Weights of a small GPT-style language model, trained from scratch on English Wikipedia: width 224, 6.57M parameters.
Each number is 128 + 24 x the weight over its row's rms, rounded and kept within 0 to 255. Layers, rows and columns count from 0. Numbers have three digits each. The size before them is the row's rms in percent of the matrix's.

# layer 6 attention query, 224x224, rms 0.197, rows 193-221, columns 0-111
098:108124140170095109136150117120124074118102124144142126092141145123120138090136121151132131147128140164166145150094160146108115113081127119146155144120087146113108154176090146159199132118151145154179141101152143130119110093108122118134128103150113123153073135105142126138110108123140160148109141125137096127113135167173125160133148149130
095:118176104089117145095130110163084155132114153146139170128151163125136133140120138133125119156140152168123200137134087124097124110090136149134147098125113119158122141119128096128118086144122146116122130097104125073131129116134106141157096168117137136149121155116127175100119146101113082146124108111142167142089115111149125112156158099133
092:155090169091149089095115149129166134152087148147074101132123131085130127156131109104120177113132122176102122074142116153155120155104118158157120133137163134128167181076111156104170124098096143159088162096145113115152139121087115123138143157116127172160156119128127108145162145131128116131140117158182115135118136138119105150158155109098
092:152124116181122110092140120144147104176122135128142123147084148135162121129129154131139147149114117144098145149118135126059146097103152142076147148127085135152132097113103160096138142098165127136111071123129098100141087099145136169153109145114117140147200132104136151115095118103159152131123192183116107108160129160088160102119136107122
094:120109102088133109143100101121131187143104109140106097151124090112133134132104146143115127131094159150149117132127136139098155127179082119094116121144112149119153144157162143179160104141093097152133113116160131159134153158123151134155123120131081136169103129154118142115102146122104128117091123096115098114128171118108099151101164170111
094:117154153125156129115136098112130104185095112122120146130123129098146131110125122129114084131124071168150139164141161189121138165162081101100129125132149174156131070106100136116145132123111094128103092124120178085149087166132089156132147134117083118127146109140133131109115111148128111121121171126162099119136146117097127105176156147154
097:132112145107124111114116143111151113103130133099121125108154133100139122120050176136073110154109129129104123165101174111096164119127131120116077164189185114121119158160107143094119144092104150145102111115097117126175145145098174126102136124135132111114143176121153121111149133155115145110139150123133158131149180112106090121111118155143
098:145152121120128121125143181179133096133193128139044072146133127129093177136101141125134148107138162121130103096145128123150123132156109143110132154122121130064156173131127123123169136117100109093138102146098139103124121136120129129098135121110122148137135140150200110123138090094129150159126156117089132173143172119137106153125123128109
098:097124140126115125121157120116092137141140134118152139152126125134109083135138105172102106124132103092102135115142139142109147133163138151122126098136132169131105153099106148117077125172147108169131118127119110082130157152143132127086112078103173125113110108148123149101188104113130134144167144091123120147125142156107120110094127087113
101:131145054099156123121115150096097137152123105118162131146138185157134185120125145094097145131144157100150121160160107126116127132115137162171105116134143169127150062135147090177197151140132126174124110097166117153173109158127111108138147108090144098131119159155109106157150108126174127104106171116150141115150137130122145122131138119147
102:059165155111128142140137109112138106123157126081138124130125144137121146177120159077120155139146132126146152072129094105168143164122116092107121151119100150149140188118142119150135103123134110129157113155137122101185146102151089146153141144128093121125108130098135117168114134147094126137111155205126167107140137126123137139154126114152
097:126095098122088119129157104116159145072099155141132119129114141151144111169090158130139160114123106158131112084149132113097138143151160132132096113123074154133091129105113106159135091126096115146160119128087137093113124174141146145132126126094183143136120118144166134132093131142085146156151127164123095151119120124104126164088150093123
098:088100119154129114178146100193135124132172122099122131154118120111179090154160138161134081117116093131173083180110117114063108114107093084136116089135150097137129140155157154128113105144087146117106124188090138110129134110092114133138142116109100101142091121122147115113134116089135137139097146116175137135134129151161089133098122121153
096:135142168140104146152129134153116140185100113099104129168119105117116106090149131130138141117186107114098119146097130098147139075153087087090110118140146133150137140136178112128132164107134094072178078121145110083152140116107108127076132188118126112124104121117122093120100153132144134119169132083130150150120116124109142134141138116132
095:125161125085121117148130117125085112108132144105112146141142142110105099129137139099115166101123152154155147134131142126079126155102126141173123172139155106155135131121099157131151100125112101145145084158112090094143150141149091127125109149157127113157102120130085117129093113144154126107154111104126113130128155148115107144144105100158
101:130145103152154094159119127102125110138108098113207118129131104098132144172154159142127175155131164113156166144117130111092110116131146129186132142164126187166075139115099147138164140156139111118160128146144123150129130139089109120143088134126117124159134107101077134125128116135133193114182136097147139088111091111125146126146121105131
092:119118130149141129131099142129118082142099135091084149135085138116111193123182088133125154141150157157178101115118095123137172156112133120099125114154132090128117127089129119115171122136134110108156113113078148119082162097113141142141143103165135140130147101130145107185144134094080130119118109127079141137089142125088175160129149158129
100:123078143092133093119145096102131143133124142116125139133144117124115106116065141106123113112108160154136108145126130109118118128130117130154083181150109124160097096148087139122121115148189175114117093126159137123114141139182133164138124134132128116142112121155147158133170138132091110132077123122147101121119090177137141108160122123154
098:144085142102125121101163157121140114133101099156137140126115129151141109089170133112132142091138145131139113113148107161140152143112113073143112111114126111080125161123109165154157148107158155093104111089132128155089150157180120149076136136111165146124123111150131095133097123116145100075112171135149143119103102132134106148128150138137
102:139126132133100124141109129100135108104133144129118117144127140117119113142122109126121204087161124129114077136149130156141132128125139145111149121090135127125127133128142154115114136101077129126105131091129119163116096110152116128184125131109090197116139136156130098075130118117091135118134088089144179087121129143132185130112122121093
095:121079100134076154119141137124156186149145127161122113118134125126112108094151108133108140125132137112114142130132138112098127149142139135148110090106169116108128123126128124112151140076126176126092143130152122110174156134123122156135112139175083148128146135113136176123127169148135141146120140173143147098095165134143148142156078139162
103:147143143112129112105122084134116156104166117145104101151136130171123114141155149156124103115135172122160090143140147140116097199152078099118127162094146113091125134138148188112116095112110128148151141160129101160146135116101123107113112137123141096103125113112110157151115088156113134119170104121129166145167107101136159122103143096148
097:145195094140099141133098152113140145091152140115129095146080138115130117113133159128161105116100118129123131183129082122126104134091147123128143143140108075138117095122120109142125077107141153141145121116144133119122155104160132145165121116157159169177152131167125125062141132149114077133109155183116107154157133134137089119174159138098
090:114142124133128118125110125112114124140086080160112131162122156125113107200124166152171144073143106136151130066137112087150105108152181134161126117111150109155102140162166139135180080131091118118114123079170163095124197122140101120152131143092117136139134138176126157093156112109143106117147157098141155131129159102133151117099143156124
094:115138186154114166100141125070135133123090124138127158118145146143134159127153162151077148107149141131145142152144150128136111159121176125084152129063108131141121152132176116072125114117164140108113112099139136115101152124134101110112125126103095156107127084152101112110126165162161121139109150126118152187130100152147108151119120147122
091:156144150133138105118109158105134077100138132108101142142131104122137155163151160118178124119146127155154160159136138124094125120084101158087136116114105138131176117151137181134107137119148090132144170164180094074120123160105137158128107167075140121166143171124127123149165077157104159101117122091150138108119099136127099124104124166130
098:144154141161123083129155125124167130127071080157095113142170138129141133121120131132111129142114134141116112137090103162131079087130124182142146102127086135157141144132087113130147111136094115111151118112105145134170132158144110138105122123161152160071072140146082135158129055117117142156134139165131106138160162081101150120098116103166
099:128097129110149120094164141124133151167178132164132104156134080135115167079133089127121106148150085130163123130129108100073144118161139112122134139093123132142133130093154109144104119140127114100102122149140126154068123150131101143117173132114124138107125136143129132090127116130113152124071090114121142099152122121102098139121123144095
098:131137131139121102126125112108096096139121114131135138143126084132117084141146192108141147127104176139171160103136175142116086100086130145122117128150117122130106124126158108160125152133124118069143131162080093170153102117114122146154128114164110153115156136143134090111125154137179076122086137138108159146128142081148105108138131125128
# layer 6 attention key, 224x224, rms 0.202, rows 193-221, columns 0-111
100:114118140126123134132140132147131137106110093111170128121134151157129139138146090098088127148152135147124141129121103127158135145104093111155116109134097140112144162112094166132133087117138130142144140115153168148122148086116098163112161111092135172119116191131161129134106085100141149158096121108101092136123169110104149112098104178142
095:089151092139136130136169127159120113124169136127128126140136134156192140119151182179108102162123115132142127089126119126062153077072109126137149101148132085130132131105080142136103134127064111126123119097146123121148076138133096123143115142105104139112127127111199149124147186151108099122138155165120119146123152106117127123147128148142
095:126163143112179079138154133125099126139111139161152111099094139085137144178161117169157131094119124192114150120176158130114122121087124114165118141152120114126176124114119136136124153137108168101078097135146143107116131139139125132148168124136132125163119129096135128145143119156154113108127096131117134130130113115122131167166122083139
095:101126105108132140108125156095171107121133136123115097139114141133103096129142151124146144132148123141137097107145132165138140113148127154121141176131137165129108107147141128094051161148118113170147127152111099103171104129135135149154104093113107146135157158131120090140104159149140148069146150094143145129151167113132175115108138135121
100:139085165126136118124163101108127127146099092146157130161137117144156136108059124153088167104161123133123136089140141125121110088148127115119131135128136118100138118131145127151124127132110091108102107135127095132157145078123127123140061144139095157145119134131124087098078135111129086133111108125113107115142118150143122155126136138103
095:115112173080133133128140141108128120107089098114122118117085114087132116129136125088092159100140106136152149143141109165130136153106099118140094147120095177108115140119092137172137120094105117121124128160138143142144143134151102133086113122174101145119140098090142178127127119143133135145145148139129120103148123145087126143167101121131
100:117113135148097141103122124070114121135139137118107112121114144131154152128126153143093136114102138118137152114129154134144165132140131104141109168125132117162096159096111130100105145100116175154138109150103184134157118125065161114060093164143147126132138109134142115106126146116124131099127154133142174126128110152161146112102153113097
102:134189110152122120117103105162089174164115143099108115143069140131115162141113103100150133079095106103143126118139100159135142126144143129113100092142101127113124113124104098123129135151142105090130128140114148126165126117113148125149124110093144119146120119120124133130102133097155155122144142114094101148119150115166117153125132119127
103:129144133130102105088117105151149151149121131159093107125133151086129080120145132142115072148085097121115178096152149125122115189113118157126140084156127170127090168153101117115127105097127110167155175105148140141126121165167162148135103151183132148112158128151109123119168107118116098135157110111093133153129150139119130158111103134110
102:124099101093120164113130146122190117097107115152132120135151156123157185114091098136110151132108131107121136120117068147161069137109134108111131059113132085094124054156113120133118126091131124128132122164156124111132106143151111144108135158113126111115142132127138093124114132118129111110117149097139109104127117091109176148123102123102
101:099106112065174116165132111136120122152136131101130113150116132152167137124100168101092149143177125130119139114119140150088124154132155097122094178109139152147144145109134121125175093155118106129127124122140164151156094087112104121149152152111105156129140143119055120113107100137117162150112053189151169153106130131131126151116122073140
102:150178118106081129147094116142134166101136159127127127099106089156130138145109125094131159118099093148126094114132129096130099131146129138100116094102113128133131178141151178146149154139126097149160149115108160139086101093140133153144083150111129171115141124112140106082130118090153118120123188153154135139155138073125128126126150125093
104:089093116102148131124130112135118118128133127154127145152092121126154118158125127122122087126119128172136080195097145139109126117117115150090115124151124133135153138106141156098137147110144103165154094135161133100134110127132109132114149120148111093152127068159157118159177118120163114128094139140122111110151155213129108130079146124118
102:146101169134122151149126147127096105171127158185095135119081101115115176116107171137196156141145099090162131149126117095154139135127120117116089075138094162168109130113149151091147101133117151134135130124154107135139137087114113145121157136134150126107172097098100136067153140138112137068174136135153122111163120117098136133146142135168
096:174144118137154104134134174112105164103091150119128144112129147129127105121119200109128120099125095139159142136128135128109123102066146150141137125162088129150141132117139158086104121124133098154135081151123153157110135138169131108119108153152116088136094117126105123164139112145137123132141080084094121140119163154144122125199161116099
098:190109134121145109110119143101122098077119128095140140154151076106177131132169120129140103138138133155116166148103112133118165090162120127142128136139128147138132127117114142103131119182164119108143141133169141101088136166121064113145139155138140171100141142129167153088119163119132181128124128143113115145137180082105104144168138128088
102:138126108148163146142081136153121106118112096154128129187128100164107128121141130142110134151175144114104089120100124186094169143147109129106141127100086141136144154125149133092102108145144130082101112077141112147135123100121134146145094110143150113136116114089150142136121124090105139096111120098085098146128140137160180129174093128127
106:080111076124184068077093143120130174126139147133114128127133120126070098133141086115162108108118132130142152077134131131129122122134157152101106098148148130128141124140096139155110121150144161123141148113162117150129126086153127104133142156136147143127074119167158137140151115114137162143099154153149152098144056102148127108131107142131
102:155118163154104130146140169106158104155130124139176138119109138144127114106173121113190134170117121147118119102081121157122168138139148118094139116080123144102107147137121146167122149145114121141133109109126146117107145150119131163087123096105147131133155117098116078137125091088133105129127132093148164175120109090150132140120140139097
104:099169178147131099110145112110108099102106160143121071126134194063118155182130125127130185093129128127161111104120159114109097117137114114136115103129094177109138079134173141122124141101113091113121131094126118140084125098144135148145089109119115125164102122138117119131177136107124155133110129126151113140107108147162148108130145095110
097:124079118137129149115123155094122122153160084148131124160105120128107099131113062148168140118135158094128137117143082112108110113145130134166098086143172170120172158155140134126142135125120153144161143142172175118167096129122102116165121124169118148098115131137142154070099113124148089107148109154182123174072144121131141183131129141056
107:174159091109132103119117123102155142130087117154136094131141115113148103090094106118094102154130137120126138166120126121109102126157128145155126138125070098143094146075160156149172140120152168128140130138149126090123149119134091108104108071102150127146130088094117168136116136090122168144128125140114148122139143117104158134107143143162
101:122090099127128129136155147110126153143147148097148159113104150139120100099144169096164112084125133128133106151137111144142112120137130159115136138126109090120150094090117140115163126097132131088114102149128123129172130115126125127164092094090135145150153068149117126117137123170101150148131106153148190156104116109103115114146128127121
102:090137119148155177112138146068105116163136121147138103142133113136130125154066159161176153127167144120122133109115128084155112129152117154127180123140099091135133121155144177094119118099148107132103143080120149151122118150123147109132082165149111161148136124139128148103169085103151087111162148114119182114109152102114150130127105112136
095:152128181100138136113118130108143173151127137177100179129096144160134121150168167157140110165120147153125166200106129119130114160157178097096108124160110123138135141170104106141122132140150150073130121129100132150125075154160119098092112098108139173097138145134154138132130163129147127094082127146138165129109110148140094100101140187139
099:128143095113143154136109162071123134154100105130127149154131106108134105139139129127144120124131125153144163126116143142133134134098127150137115089087114105170093126097121159099100139110149117103123158167119097104111170132120151157129146177129132145179130159114156100128144117103108205164124088139150107140114106175151126143129135112111
098:081133112147140119155106165151094143140089156130129113133180100110157169121128115163123160127123172139124102205134094141135097108120147137143120112086126136088140133141110114141100120141107134113129097135110133140116143107189104128130111143139124139065113136151099070151107145131102133102143154156120146102154144093101145134076107101103
099:145127127087106116123130134160176144142124122128146106118142131090125150113126153134148128150154111098135182127135108156157094114115094149144089143126124135147138093180132147140103101140169130087145148149111106138112117133105105143126129074146150127118138126123163126084167141148131149120081103083113172091123137120121164120180146144116
102:161145142166082087127106135143104144137131106153178123101147079138132101142133162134155118106138140133159144135119110095115124167115075116122119102111126120140131172107128081157109143123142112111144097161127084087158121146149103129135106135095116137141135085142149148096134129157150102099112151113158164104142148161162156126131098119137